Weights of a small transformer language model: a variant of Muon for these matrices.
Each number is 200 + 30 x the weight over its row's rms, rounded and kept within 0 to 999. Layers, rows and columns count from 0. The size before them is the row's rms in percent of the matrix's.

# up: layer 4 MLP up, 1792x448, rms 0.0349, rows 1069-1121, columns 0-63
# down: layer 4 MLP down (transposed), 1792x448, rms 0.0348, rows 1069-1120, columns 0-63
up1069,097,161,264,202,221,197,177,195,209,175,181,185,212,143,203,202,228,182,214,196,221,268,219,164,156,245,242,207,233,161,154,259,174,164,208,210,251,174,223,206,192,228,238,186,200,207,154,197,247,206,228,179,239,172,239,172,171,247,162,189,219,179,222,188,198
down1069,095,183,190,192,194,218,180,214,281,208,246,179,232,182,163,211,194,221,173,227,178,209,242,232,234,241,164,174,226,189,203,165,222,247,201,193,188,197,197,169,188,193,186,239,188,235,194,181,171,155,237,233,194,184,213,154,192,188,216,198,185,226,215,268,200
up1070,114,204,201,155,237,238,191,205,228,216,179,199,200,219,218,220,207,239,195,223,274,222,230,201,200,243,194,220,206,234,203,232,176,183,218,178,182,221,222,201,170,166,267,163,275,249,173,235,165,192,196,202,208,163,182,187,211,228,271,182,223,218,194,162,172
down1070,112,208,169,243,189,234,227,228,250,213,199,220,190,196,213,181,169,281,206,183,287,181,206,181,207,236,247,141,156,218,174,205,194,184,147,221,182,167,187,219,209,199,263,189,186,260,193,231,200,255,216,222,218,183,256,185,193,198,235,178,211,182,199,195,152
up1071,086,215,151,252,161,114,222,183,213,182,178,196,213,207,179,214,206,209,204,182,255,192,200,207,198,185,159,182,209,208,218,220,142,204,275,216,224,171,191,155,198,186,195,198,197,206,180,193,215,186,193,131,220,199,163,236,220,161,218,223,171,211,215,225,176
down1071,094,199,219,191,180,243,279,225,223,194,209,237,153,218,214,153,203,190,169,206,203,208,178,181,167,235,180,183,182,181,233,201,186,187,223,201,153,202,179,238,246,189,171,219,196,176,147,142,165,257,176,220,166,190,228,189,148,258,224,226,170,193,184,147,175
up1072,101,203,151,210,207,222,241,183,247,243,254,198,179,212,228,241,183,203,202,153,218,251,180,188,210,212,204,195,219,231,231,257,198,253,216,188,187,192,163,234,186,129,210,194,205,248,183,237,235,238,248,172,212,151,236,222,228,198,230,196,175,215,202,272,181
down1072,100,228,146,202,243,283,199,260,188,256,199,201,203,196,169,219,214,179,159,246,202,219,223,196,179,219,251,177,202,207,231,236,192,195,165,211,175,171,186,208,165,172,254,220,190,238,150,247,206,270,203,146,225,176,212,160,180,107,243,231,183,230,207,193,205
up1073,105,210,262,119,178,161,181,188,226,249,176,205,181,186,213,218,168,217,230,200,223,203,264,174,175,254,230,160,186,245,204,201,222,222,224,215,222,247,180,191,184,147,191,207,213,243,159,236,189,187,183,177,222,174,259,225,190,170,211,161,176,201,178,208,176
down1073,101,230,246,194,186,186,197,224,197,236,196,231,174,139,264,200,190,223,212,249,189,223,188,227,188,174,203,158,191,214,210,234,161,192,204,212,219,221,239,221,206,166,189,198,210,208,189,238,193,159,182,165,147,179,207,184,226,185,176,152,171,195,200,161,176
up1074,101,124,205,179,135,248,215,198,255,179,191,188,156,238,233,133,220,228,221,194,219,146,229,179,203,132,172,200,229,220,171,241,212,201,218,238,179,220,238,239,191,196,205,208,148,173,191,202,134,210,176,174,187,212,234,238,204,227,186,167,200,155,248,171,229
down1074,102,226,187,264,179,208,182,261,165,187,207,241,165,169,227,247,182,221,207,205,210,180,158,191,267,179,167,196,144,186,216,179,179,175,249,252,180,225,168,179,223,170,225,247,202,217,194,214,147,209,206,177,205,180,230,200,161,202,174,210,167,222,259,192,224
up1075,117,177,232,153,124,160,206,162,225,202,167,199,221,259,215,183,212,241,188,214,177,239,191,178,235,218,170,199,224,159,212,194,150,211,180,185,162,170,182,131,205,229,199,250,264,189,231,226,239,155,212,170,219,218,202,145,208,229,193,218,209,200,223,213,234
down1075,122,193,213,138,192,215,177,143,256,226,224,261,281,166,184,184,187,231,199,164,177,204,242,232,246,222,182,200,193,165,207,241,187,232,217,194,241,150,219,129,174,233,229,186,134,164,169,206,233,135,184,182,240,212,233,170,190,204,215,179,200,170,226,200,178
up1076,101,182,166,204,225,230,237,157,146,199,200,207,192,128,232,233,202,181,208,180,259,222,194,132,151,186,190,191,209,183,167,177,217,150,189,220,192,177,243,212,223,202,247,243,224,149,235,187,205,177,236,237,193,238,228,236,191,143,194,162,184,136,178,238,209
down1076,096,237,189,224,125,193,243,200,185,211,186,223,189,213,234,222,198,238,219,208,260,180,163,182,270,208,187,188,136,180,183,223,222,196,180,180,242,236,160,186,245,167,220,204,267,234,238,265,228,177,222,201,229,253,181,215,188,200,137,180,221,185,226,129,202
up1077,099,183,232,190,182,199,166,235,185,217,192,174,267,185,158,185,187,138,177,209,186,172,175,181,214,175,157,184,169,243,154,164,274,220,222,230,229,160,170,144,243,219,187,217,165,188,209,220,253,228,252,183,272,197,207,196,163,216,219,155,169,247,206,215,203
down1077,097,199,191,234,213,266,159,223,199,184,166,219,186,228,203,83,221,205,215,164,205,215,227,206,213,197,220,196,168,219,164,210,208,200,225,193,244,159,185,184,185,207,183,218,168,219,192,207,215,216,226,175,146,180,230,187,193,172,161,252,172,240,195,240,209
up1078,091,201,217,178,219,181,186,241,149,212,151,214,219,167,177,187,158,196,234,263,188,193,216,169,219,190,238,211,179,220,242,220,242,213,174,238,181,171,144,174,230,196,215,217,203,222,184,243,232,243,160,232,188,179,217,216,176,248,217,157,195,185,219,172,196
down1078,095,182,191,248,195,182,231,213,173,244,238,221,191,189,224,217,256,230,202,218,153,175,199,248,174,223,159,191,187,121,216,219,194,244,184,206,145,180,196,236,166,209,211,182,165,186,201,202,237,186,250,223,184,177,196,230,206,189,158,221,198,221,208,197,250
up1079,090,202,148,237,180,195,184,231,191,200,193,206,185,173,252,174,201,211,255,222,201,239,269,208,208,148,201,161,245,161,186,261,209,167,273,181,197,186,225,209,161,199,245,289,233,214,226,203,168,254,179,192,196,179,208,236,246,239,237,209,207,213,203,161,158
down1079,092,263,171,272,203,242,208,202,188,195,230,153,181,141,219,206,180,230,170,200,199,179,179,184,208,217,213,233,194,227,192,242,200,166,204,279,230,178,200,159,187,178,206,223,242,189,186,199,200,135,206,246,197,262,202,125,191,207,141,203,204,220,214,177,173
up1080,095,158,202,183,240,205,118,192,210,197,175,221,225,180,193,215,196,187,182,231,205,205,224,180,167,206,158,210,249,241,204,216,162,179,180,204,219,252,208,201,168,195,232,189,253,184,210,182,267,225,206,187,199,175,134,174,215,196,205,211,233,211,227,228,163
down1080,099,207,225,209,202,162,175,191,242,258,195,169,143,201,203,208,219,216,268,208,234,198,225,166,252,204,218,227,237,165,185,198,215,179,202,160,183,164,235,248,153,176,230,213,179,213,231,185,141,180,197,255,196,106,227,217,204,183,204,177,198,212,169,214,216
up1081,090,157,209,210,233,166,184,192,259,233,187,153,221,182,207,198,194,232,243,204,236,221,197,206,206,200,151,127,237,212,158,217,241,199,223,163,216,225,205,240,201,212,189,162,251,275,203,183,231,235,234,247,219,248,182,195,173,145,149,200,200,199,197,201,174
down1081,099,216,190,221,142,229,211,202,164,204,191,215,187,169,211,229,149,150,181,192,195,171,168,213,224,192,229,148,222,192,213,187,191,157,206,186,230,209,211,167,223,215,169,240,139,178,145,202,121,155,197,190,158,185,194,224,190,243,217,214,254,217,167,166,199
up1082,093,177,206,254,206,148,196,221,190,178,218,165,222,191,202,173,183,199,213,138,228,172,216,213,253,167,206,194,210,182,194,182,207,175,231,214,163,232,193,222,261,165,204,216,204,187,175,144,217,183,194,202,214,237,188,188,144,151,193,182,199,152,230,156,216
down1082,094,186,233,209,226,150,164,169,201,181,182,223,193,243,224,249,186,196,196,201,227,166,201,199,224,250,198,230,191,187,203,177,230,228,202,224,212,167,217,186,198,226,167,189,229,178,218,200,154,191,209,196,204,195,182,227,279,192,216,208,235,246,182,240,191
up1083,110,174,218,180,212,185,204,211,180,213,239,192,217,204,201,196,148,224,188,240,169,120,214,179,220,217,214,238,235,191,160,208,224,170,214,181,226,195,136,232,221,180,190,196,156,177,258,210,166,197,162,216,206,159,197,195,244,220,197,204,166,156,190,232,233
down1083,113,218,178,151,176,221,207,220,155,202,193,210,183,216,204,210,183,194,183,194,195,135,230,183,257,161,215,191,238,259,213,197,235,215,235,178,200,208,136,188,212,183,232,227,186,214,241,161,179,229,184,139,175,187,206,252,246,275,264,197,250,172,181,275,214
up1084,114,217,190,210,189,174,200,211,227,218,172,228,164,125,256,184,228,236,167,210,228,211,231,209,215,221,201,170,157,210,224,224,225,161,170,217,217,224,140,235,171,219,192,155,211,135,215,249,139,170,147,174,265,220,171,228,146,246,252,184,225,208,214,181,159
down1084,113,178,205,203,169,226,210,229,203,190,203,177,218,185,195,197,215,161,208,156,196,194,185,170,251,212,249,179,176,248,171,167,234,223,173,220,210,215,197,177,236,270,199,227,177,181,193,275,198,210,198,235,176,203,220,171,158,185,205,220,178,179,221,242,232
up1085,097,191,198,227,177,152,233,232,138,204,218,178,132,237,253,221,243,251,167,208,237,178,251,204,198,196,162,206,212,207,171,196,217,206,183,242,111,201,216,210,168,155,191,230,170,174,211,213,237,208,259,182,143,210,205,206,181,115,182,151,177,222,191,201,182
down1085,096,219,226,241,210,233,183,165,226,180,196,219,266,158,190,234,197,205,210,199,237,225,245,181,252,195,208,247,211,203,237,157,168,189,206,246,243,174,221,247,153,137,149,241,190,201,252,164,200,199,149,148,202,208,189,228,182,173,186,212,152,206,232,197,249
up1086,094,190,210,214,219,212,198,172,229,196,206,252,229,201,174,201,241,230,176,233,266,202,233,201,277,219,294,186,159,239,204,224,144,172,131,203,138,176,170,200,162,168,203,206,129,198,196,182,182,200,286,224,183,186,215,140,190,216,185,242,152,210,204,186,152
down1086,092,211,187,171,209,161,198,216,181,183,218,203,205,195,202,178,176,229,264,199,162,176,144,233,170,217,244,196,230,131,187,222,207,235,193,191,197,178,171,165,210,173,234,200,183,230,156,183,216,200,249,197,256,174,173,203,173,154,183,215,246,186,166,186,174
up1087,111,162,156,208,183,220,190,202,229,186,194,219,161,225,209,201,220,178,240,244,189,226,180,206,208,145,192,218,185,164,192,150,126,222,190,225,174,196,266,271,205,186,242,202,179,231,221,238,167,184,191,184,228,183,219,191,224,223,204,231,220,161,198,240,235
down1087,110,199,150,219,151,181,168,217,178,192,188,220,206,191,204,200,191,180,235,202,242,208,179,269,217,133,156,237,208,227,205,189,187,211,175,231,251,176,218,267,217,188,259,152,226,219,189,190,205,247,168,221,185,167,194,176,219,179,175,203,229,151,167,221,189
up1088,092,138,176,212,208,202,197,254,249,193,124,246,234,207,232,129,181,201,161,199,223,239,184,205,160,193,224,237,177,197,248,215,224,257,173,191,256,161,241,212,233,248,194,216,220,177,256,205,223,110,189,198,143,233,178,200,178,208,196,157,187,258,180,241,224
down1088,100,179,201,191,188,172,131,185,195,155,194,159,170,139,222,185,201,219,206,206,233,184,197,216,190,257,164,182,228,183,199,220,191,204,170,248,157,245,162,205,179,160,223,170,205,186,165,225,249,196,220,222,209,236,213,220,204,214,247,252,200,167,174,160,205
up1089,098,177,172,168,248,147,212,178,204,173,181,205,169,202,207,164,151,232,111,169,183,177,192,172,117,178,231,194,210,202,221,227,250,209,199,209,221,229,182,207,226,188,197,228,229,207,212,147,200,219,213,206,163,245,197,204,219,196,244,192,202,202,287,191,235
down1089,098,210,204,177,162,181,156,245,187,218,229,219,197,231,237,161,206,184,222,192,168,228,228,197,158,256,195,175,159,199,225,229,203,195,197,199,224,164,234,216,202,142,255,209,153,202,198,148,184,176,255,162,159,194,196,271,156,171,253,184,225,204,230,156,216
up1090,097,125,153,186,227,218,209,176,183,217,199,170,176,228,245,222,181,224,195,195,205,141,171,196,229,200,215,196,201,176,159,179,218,202,238,223,215,164,141,226,182,190,195,189,154,265,146,232,156,187,170,184,196,171,235,209,181,267,207,177,249,160,153,174,186
down1090,100,203,209,166,216,199,209,197,209,193,207,213,212,175,240,233,232,175,242,163,234,259,226,175,203,210,185,206,212,170,212,235,150,189,203,236,224,224,173,210,189,222,233,205,236,212,181,179,136,165,144,241,231,187,217,210,206,253,228,212,155,185,171,166,178
up1091,109,204,232,230,215,155,230,175,218,251,142,241,194,227,209,135,207,215,200,241,271,184,188,231,202,200,246,249,180,225,229,159,201,210,202,214,169,186,214,195,206,252,222,185,221,207,160,167,258,156,164,205,169,211,229,202,230,177,172,197,156,139,215,192,226
down1091,108,225,177,230,209,173,224,105,202,255,193,161,241,203,164,232,245,184,215,228,165,196,192,195,223,186,244,143,192,235,147,171,222,221,247,222,197,200,240,151,170,225,204,173,172,153,222,215,195,220,181,176,237,198,220,187,172,227,220,201,188,143,230,217,196
up1092,108,179,196,154,161,182,172,205,211,168,190,221,192,160,163,212,194,224,219,233,207,185,200,192,209,195,252,170,170,208,166,206,235,182,216,210,207,184,274,188,188,207,161,160,216,207,205,214,186,203,198,239,188,169,228,255,182,219,220,133,167,235,176,199,210
down1092,108,164,201,188,184,193,191,229,240,194,245,267,142,203,142,234,198,184,221,264,231,222,216,231,178,209,178,150,252,187,157,134,216,233,194,207,260,160,199,207,177,150,204,150,225,209,173,204,254,143,192,152,228,211,170,214,243,225,192,164,220,244,246,219,193
up1093,105,232,277,195,209,220,229,215,185,215,205,221,241,163,215,202,176,194,208,193,158,288,181,183,168,197,165,173,185,246,189,218,207,179,191,205,198,210,213,190,152,187,222,175,262,190,209,248,218,170,221,161,221,144,187,242,186,224,190,174,166,184,136,210,176
down1093,103,189,229,210,179,194,206,186,158,211,217,192,222,207,204,228,195,187,217,256,209,214,238,225,184,165,210,228,221,215,236,246,203,216,220,216,223,259,172,202,229,222,209,189,230,192,200,235,142,202,192,174,205,170,183,169,163,166,224,206,203,188,212,207,170
up1094,106,220,210,196,187,202,228,197,163,189,148,146,233,264,164,174,202,216,211,157,226,211,183,224,161,199,235,197,202,174,180,215,186,175,243,238,189,184,221,200,175,214,251,177,188,231,192,133,201,148,215,171,173,220,155,195,213,163,128,247,265,181,184,220,176
down1094,110,143,203,178,211,205,242,223,183,218,189,210,179,140,221,201,257,221,203,200,254,210,208,200,180,219,169,187,182,234,238,219,200,178,184,171,189,206,233,205,229,237,237,196,204,209,154,207,208,218,180,169,235,238,252,170,181,233,216,228,180,188,179,122,237
up1095,099,225,145,232,221,268,222,177,252,215,248,187,195,237,222,200,219,140,192,232,241,202,219,203,237,175,188,217,212,237,224,194,174,180,234,280,226,180,198,241,191,197,135,180,191,212,205,248,217,223,248,249,184,243,180,203,204,219,201,186,223,250,188,212,202
down1095,098,238,235,186,186,211,215,179,222,209,186,249,189,194,198,202,184,214,195,264,205,172,230,174,216,198,191,169,200,200,188,199,213,231,169,154,151,139,161,181,208,156,208,279,157,221,237,199,217,219,233,211,232,186,232,211,262,189,245,174,169,225,177,179,253
up1096,101,176,149,214,154,174,204,227,146,200,147,181,240,180,182,237,216,240,229,196,212,170,230,193,190,174,180,249,230,236,188,185,181,187,213,178,182,219,209,159,220,161,186,143,250,172,225,172,220,215,225,203,206,217,172,229,214,190,218,183,231,178,172,185,225
down1096,100,213,145,216,253,220,266,180,204,191,177,167,236,184,219,230,136,237,231,267,208,164,244,209,151,238,239,193,175,201,248,259,170,200,215,171,202,226,167,195,181,225,180,176,230,236,230,209,245,257,230,166,193,166,226,157,162,140,218,185,232,198,209,181,189
up1097,098,161,224,193,141,207,213,241,155,251,175,134,161,204,156,192,222,184,203,207,211,212,226,163,142,206,207,208,194,155,164,217,186,246,249,164,210,158,226,189,176,210,208,156,276,200,187,199,100,183,215,164,229,199,237,192,191,197,253,231,205,218,249,244,209
down1097,097,165,256,188,203,186,207,212,180,260,164,171,192,136,208,133,242,177,195,189,185,184,210,188,185,210,253,235,213,205,189,182,175,206,169,218,195,139,183,208,196,184,227,169,256,182,153,211,184,162,230,186,234,244,227,162,175,229,188,163,169,162,250,195,149
up1098,092,183,189,228,213,187,210,178,168,203,176,234,204,171,215,188,253,212,205,233,232,230,189,228,195,179,170,176,188,210,221,206,202,168,165,216,197,215,224,185,230,193,254,221,176,201,179,230,163,165,210,187,191,186,200,210,163,200,192,178,175,243,237,161,185
down1098,097,270,205,169,246,187,152,193,204,209,189,168,204,231,202,152,192,166,169,205,258,237,100,168,191,194,199,193,206,227,194,155,174,221,199,232,186,203,258,219,181,211,236,199,220,200,199,228,210,259,218,186,226,208,179,204,151,226,199,169,244,194,210,204,221
up1099,104,164,221,177,244,215,195,184,177,179,231,139,224,127,200,200,239,235,233,226,205,188,250,203,256,209,186,218,170,188,253,189,217,175,183,225,184,187,171,265,216,179,201,251,215,242,213,233,174,217,185,204,180,195,190,206,243,237,235,224,151,192,221,203,212
down1099,106,201,194,236,173,211,204,201,166,184,195,166,176,136,163,200,144,220,201,185,201,189,209,214,190,224,182,227,169,206,236,223,223,239,129,182,153,210,185,223,143,228,200,185,177,141,196,183,197,195,206,180,182,208,191,135,202,186,214,229,209,195,191,267,144
up1100,099,217,188,214,200,198,179,146,211,195,216,197,162,212,202,176,191,163,177,218,258,196,155,196,210,172,144,194,211,167,261,218,163,144,175,154,165,258,211,217,204,190,190,196,216,217,200,215,270,174,208,206,222,177,237,224,182,187,197,248,155,201,241,177,196
down1100,098,199,183,220,186,261,220,204,189,198,227,218,189,194,255,244,169,169,224,193,214,207,195,209,209,210,239,220,243,218,157,195,195,182,170,192,188,186,231,158,204,229,233,255,199,183,232,153,181,198,255,241,135,179,189,192,213,209,223,200,228,181,164,219,218
up1101,103,249,228,206,241,259,210,223,243,246,218,193,190,217,208,213,158,181,253,211,223,176,171,202,225,198,167,227,176,221,183,168,207,162,236,228,221,238,178,194,231,207,139,276,220,173,157,153,172,224,159,186,204,221,187,191,178,279,177,226,232,184,163,186,177
down1101,100,199,231,197,222,198,278,187,235,225,208,199,181,182,233,152,210,214,207,194,167,177,231,238,183,204,248,189,269,208,210,220,215,181,153,187,181,218,178,231,194,174,178,212,205,216,214,206,196,173,156,219,188,199,173,173,175,194,206,242,126,215,193,209,229
up1102,104,267,207,214,216,200,173,192,242,243,185,266,227,184,223,196,180,219,207,213,233,249,181,214,243,219,151,188,162,222,275,235,163,221,163,205,149,185,236,208,172,158,206,155,269,223,200,189,239,184,211,242,210,148,155,129,188,197,209,245,191,143,232,213,190
down1102,105,180,205,206,213,221,218,200,205,203,174,208,154,213,238,213,259,133,214,203,202,206,226,168,230,224,203,191,153,167,153,138,157,151,220,222,207,235,187,195,148,241,225,222,202,184,219,176,190,258,208,191,278,173,142,197,209,191,196,213,219,182,205,225,206
up1103,091,253,244,191,210,179,133,139,228,187,173,171,178,199,198,174,244,141,147,195,217,207,203,203,209,177,231,162,160,197,173,178,201,163,203,186,166,200,256,165,176,155,186,201,262,180,216,170,219,216,240,209,218,199,215,208,202,199,203,168,195,182,187,190,180
down1103,096,144,168,263,211,200,207,223,194,178,130,182,251,238,199,203,178,191,228,190,156,165,209,179,171,222,255,216,161,205,187,220,167,209,200,151,212,266,173,216,223,251,176,215,192,178,167,140,146,200,208,234,248,200,203,266,244,173,190,244,223,212,186,212,199
up1104,100,157,190,155,180,167,190,225,241,192,177,188,221,207,200,219,214,195,194,172,197,153,177,189,225,202,90,227,231,198,227,197,201,245,201,229,220,189,222,244,260,236,241,211,234,235,249,197,247,239,199,213,205,246,226,264,137,178,221,182,171,200,240,216,223
down1104,101,210,174,245,244,214,183,205,195,217,178,179,160,184,241,190,184,197,212,171,188,204,216,204,177,191,170,222,229,202,202,227,239,230,254,185,213,244,192,167,221,170,238,178,176,210,247,156,172,163,210,183,199,209,237,193,169,206,252,214,237,257,194,209,224
up1105,112,211,187,169,211,205,161,243,208,199,238,253,199,225,179,202,232,194,258,241,205,165,230,223,206,167,192,182,170,244,216,210,261,234,221,176,198,197,184,223,226,191,274,227,190,145,209,227,217,187,210,206,184,229,233,228,209,216,196,199,150,154,197,241,253
down1105,107,183,208,221,193,156,231,226,189,193,250,214,235,213,229,176,228,211,163,169,167,213,208,238,244,176,245,234,181,244,172,170,166,177,221,204,184,217,225,209,242,309,216,213,173,175,220,143,212,206,230,192,161,174,242,168,155,223,218,197,195,183,194,201,153
up1106,092,128,170,176,135,158,186,150,222,223,218,234,224,163,236,190,157,196,203,203,210,193,211,240,258,222,167,177,240,231,207,263,227,194,196,235,217,189,223,165,208,178,211,186,189,205,155,210,206,111,191,210,228,226,211,194,201,236,215,174,198,214,226,156,236
down1106,092,181,211,211,215,204,211,196,196,167,173,239,186,235,201,165,176,185,249,231,121,219,176,231,182,193,222,213,139,173,217,213,228,189,200,161,172,184,196,200,170,210,237,201,251,190,218,193,187,207,209,234,176,153,116,172,188,150,208,218,252,226,173,223,176
up1107,085,203,199,195,235,195,232,188,202,212,226,210,164,182,180,193,245,183,211,286,240,166,190,205,164,155,214,189,280,238,208,223,180,250,193,219,171,193,200,203,222,222,232,219,177,204,256,156,238,191,199,177,227,152,203,165,180,194,154,233,183,206,180,229,225
down1107,092,205,143,225,205,217,172,212,205,233,196,171,214,205,179,242,150,180,250,151,178,216,192,176,224,191,189,203,179,203,168,183,204,206,181,134,190,221,201,184,221,163,197,186,182,182,187,257,183,233,262,207,176,231,194,210,248,159,175,186,237,181,176,213,187
up1108,088,227,266,111,125,184,227,210,232,175,166,235,177,224,245,187,183,154,167,269,189,182,219,212,212,178,187,154,202,207,215,128,212,166,210,205,206,204,213,194,208,206,205,217,156,237,227,234,194,212,145,170,145,213,213,212,176,232,212,223,219,268,162,139,174
down1108,096,210,197,169,199,221,181,215,236,193,152,224,178,168,215,227,206,189,235,209,210,208,188,255,193,189,243,184,225,199,215,179,204,214,172,196,182,189,177,134,222,188,169,246,167,215,203,179,144,152,194,158,218,199,233,193,190,198,240,251,231,174,161,176,236
up1109,101,197,207,157,168,130,233,180,211,183,268,220,178,203,188,194,164,234,235,236,197,236,169,229,213,212,168,189,193,213,249,236,261,219,190,214,160,199,261,193,261,198,227,244,174,257,145,179,196,213,214,202,177,214,172,214,211,189,163,164,206,213,181,184,224
down1109,100,244,190,254,222,193,173,185,211,254,246,277,282,165,187,181,184,241,171,205,209,198,202,219,205,178,157,190,193,225,194,172,197,221,148,231,189,170,182,181,169,197,219,224,145,190,203,206,288,258,212,204,188,194,191,193,192,284,208,231,242,197,139,193,199
up1110,111,129,230,178,211,213,188,266,187,183,170,228,229,220,195,175,176,211,183,191,215,202,229,181,212,132,151,186,220,219,162,216,188,191,252,217,182,216,184,188,223,207,178,183,217,258,217,144,169,227,173,219,235,269,204,205,189,157,186,188,224,232,297,192,241
down1110,102,214,227,197,142,237,165,151,216,133,161,189,176,245,235,155,272,211,241,165,212,193,239,192,195,183,121,153,209,193,206,192,190,177,196,210,219,261,147,231,211,215,194,190,239,185,211,193,209,253,166,170,183,158,235,183,168,172,261,194,204,262,231,206,183
up1111,105,184,154,222,283,210,174,156,166,183,235,224,246,200,174,152,198,215,202,211,204,231,173,211,191,227,187,192,248,223,194,186,152,209,183,186,181,210,184,197,143,270,227,210,213,246,191,185,243,199,200,141,203,182,192,215,215,220,240,263,234,233,225,181,177
down1111,101,180,193,205,209,174,203,173,222,215,222,214,170,204,191,133,164,242,200,216,291,182,192,188,236,191,230,264,245,194,234,224,160,187,186,169,231,216,216,168,189,162,179,170,208,159,211,139,239,168,186,205,222,240,173,183,251,188,227,279,216,243,212,157,219
up1112,100,201,212,219,239,194,183,237,217,237,219,211,169,170,248,199,242,236,128,219,179,172,202,174,160,212,189,179,192,162,198,246,234,201,196,192,197,163,209,148,152,246,232,158,199,207,185,233,182,246,169,116,204,171,233,195,191,200,238,215,249,161,204,197,212
down1112,104,231,197,178,207,184,206,199,206,198,211,186,196,220,151,222,207,191,161,234,124,192,162,216,186,246,164,160,214,180,155,179,234,239,229,200,212,233,227,188,189,202,163,175,167,224,219,253,175,188,193,214,219,225,254,160,150,178,203,182,202,183,213,183,228
up1113,116,197,261,216,206,227,169,210,156,235,167,249,296,185,191,194,204,182,183,184,191,192,245,265,235,169,248,211,141,191,241,175,205,214,230,164,193,156,169,223,182,255,208,187,180,206,214,185,207,241,177,193,123,241,192,198,237,244,217,242,191,168,227,191,217
down1113,110,205,137,177,195,177,139,218,141,211,171,178,130,174,187,182,181,170,236,203,224,194,206,134,170,143,206,129,255,255,197,165,189,253,164,156,213,165,221,236,250,241,171,207,179,182,229,172,200,187,236,200,215,224,184,250,217,201,165,199,252,197,201,177,216
up1114,099,193,180,165,182,148,209,251,210,227,130,163,144,170,193,215,209,181,233,192,187,204,173,200,228,237,183,217,265,214,190,189,201,142,239,212,257,202,202,204,236,234,206,205,224,195,209,192,169,173,215,171,148,247,172,205,225,261,179,261,226,230,153,151,215
down1114,101,230,217,219,178,173,192,261,173,128,175,194,195,214,223,192,253,197,158,193,249,156,175,220,159,229,207,189,201,179,197,192,240,264,186,178,150,189,184,224,268,227,153,183,212,193,177,194,209,208,271,230,220,183,177,225,226,250,228,213,136,183,215,211,208
up1115,105,151,217,231,188,207,215,200,176,213,234,179,151,143,196,215,195,265,191,258,241,210,170,221,217,214,188,170,195,207,181,227,203,251,212,159,189,160,193,191,228,272,243,195,229,190,206,208,245,165,186,177,199,157,161,238,174,157,184,221,191,165,191,240,220
down1115,109,227,202,204,229,195,260,185,203,172,249,182,205,177,235,263,197,194,238,292,233,202,140,189,167,171,182,194,178,229,217,229,165,178,198,197,219,218,178,219,264,151,225,232,145,158,202,214,215,192,154,135,192,134,197,186,225,134,219,176,182,140,193,203,200
up1116,097,214,202,223,199,234,166,199,226,238,198,123,182,214,236,184,168,181,164,178,245,192,190,205,234,218,209,212,183,212,283,214,206,170,190,175,198,177,214,187,203,179,175,207,159,199,158,266,192,189,180,186,240,236,217,188,218,213,186,232,235,238,210,204,220
down1116,100,217,216,176,189,225,212,176,149,200,165,143,177,197,232,181,176,177,161,193,223,217,234,210,238,147,205,201,179,193,193,169,202,166,192,205,180,180,199,174,266,178,172,223,190,126,141,260,222,159,230,194,216,208,197,143,240,212,195,235,180,133,224,186,136
up1117,105,191,179,189,199,253,233,213,211,208,176,227,183,220,229,200,225,225,238,185,206,201,183,191,222,143,173,248,186,273,205,173,137,218,171,171,203,210,206,205,229,190,198,172,251,187,257,188,166,233,238,156,194,179,240,237,210,226,125,181,231,183,147,249,186
down1117,110,205,231,218,173,208,224,193,233,231,177,222,141,187,200,259,209,246,265,218,194,234,172,218,213,174,179,235,203,177,177,159,159,189,204,206,214,167,186,194,190,223,246,213,199,211,178,177,228,177,199,160,197,179,239,217,175,196,176,236,232,224,157,218,164
up1118,098,160,178,218,175,194,157,237,233,233,200,223,231,252,203,155,221,221,203,241,181,171,209,218,156,212,170,194,215,205,226,167,213,191,187,203,212,186,250,211,200,193,197,248,167,210,214,236,201,249,123,204,195,224,158,200,167,178,197,168,215,239,215,189,245
down1118,097,169,188,263,243,209,172,227,214,176,219,180,162,223,217,229,188,201,237,184,154,220,195,133,254,203,203,204,158,204,165,137,186,189,193,216,210,175,221,200,186,180,250,109,215,212,221,172,192,206,220,219,211,188,204,188,196,181,241,228,172,196,214,205,228
up1119,098,263,244,236,157,233,188,209,187,157,234,192,162,199,196,233,184,203,187,203,240,242,241,252,194,239,189,177,200,253,227,192,204,183,227,242,182,175,171,202,205,230,262,184,231,154,213,201,226,214,238,182,168,225,185,162,197,185,174,134,191,205,159,181,220
down1119,100,188,193,246,205,188,233,211,156,187,214,194,146,213,193,258,203,228,212,192,204,137,187,203,165,209,172,185,243,211,245,208,186,229,153,173,201,194,238,168,228,203,249,185,294,204,229,177,213,239,189,210,190,220,160,170,214,167,239,184,205,229,221,198,249
up1120,109,221,170,200,215,171,201,236,230,229,206,178,172,125,230,225,262,224,202,189,173,176,156,178,224,204,179,183,158,256,179,213,233,256,212,208,233,215,219,244,171,170,234,198,208,219,197,169,204,196,216,247,203,256,152,192,200,220,190,169,169,197,168,214,232
down1120,111,180,179,203,169,177,184,179,188,177,210,218,183,188,280,143,229,203,193,180,261,230,168,221,239,211,205,197,175,271,185,211,245,243,180,219,228,231,163,226,189,153,197,182,190,169,251,183,262,160,243,194,209,145,149,195,221,278,218,171,212,219,184,219,187
up1121,093,193,152,193,262,225,181,186,223,230,116,223,180,213,223,194,178,190,197,241,253,237,211,235,170,214,168,212,225,211,193,153,252,186,166,230,175,226,208,147,170,188,226,237,158,192,212,223,174,201,200,161,229,181,212,220,215,225,239,190,246,205,148,191,230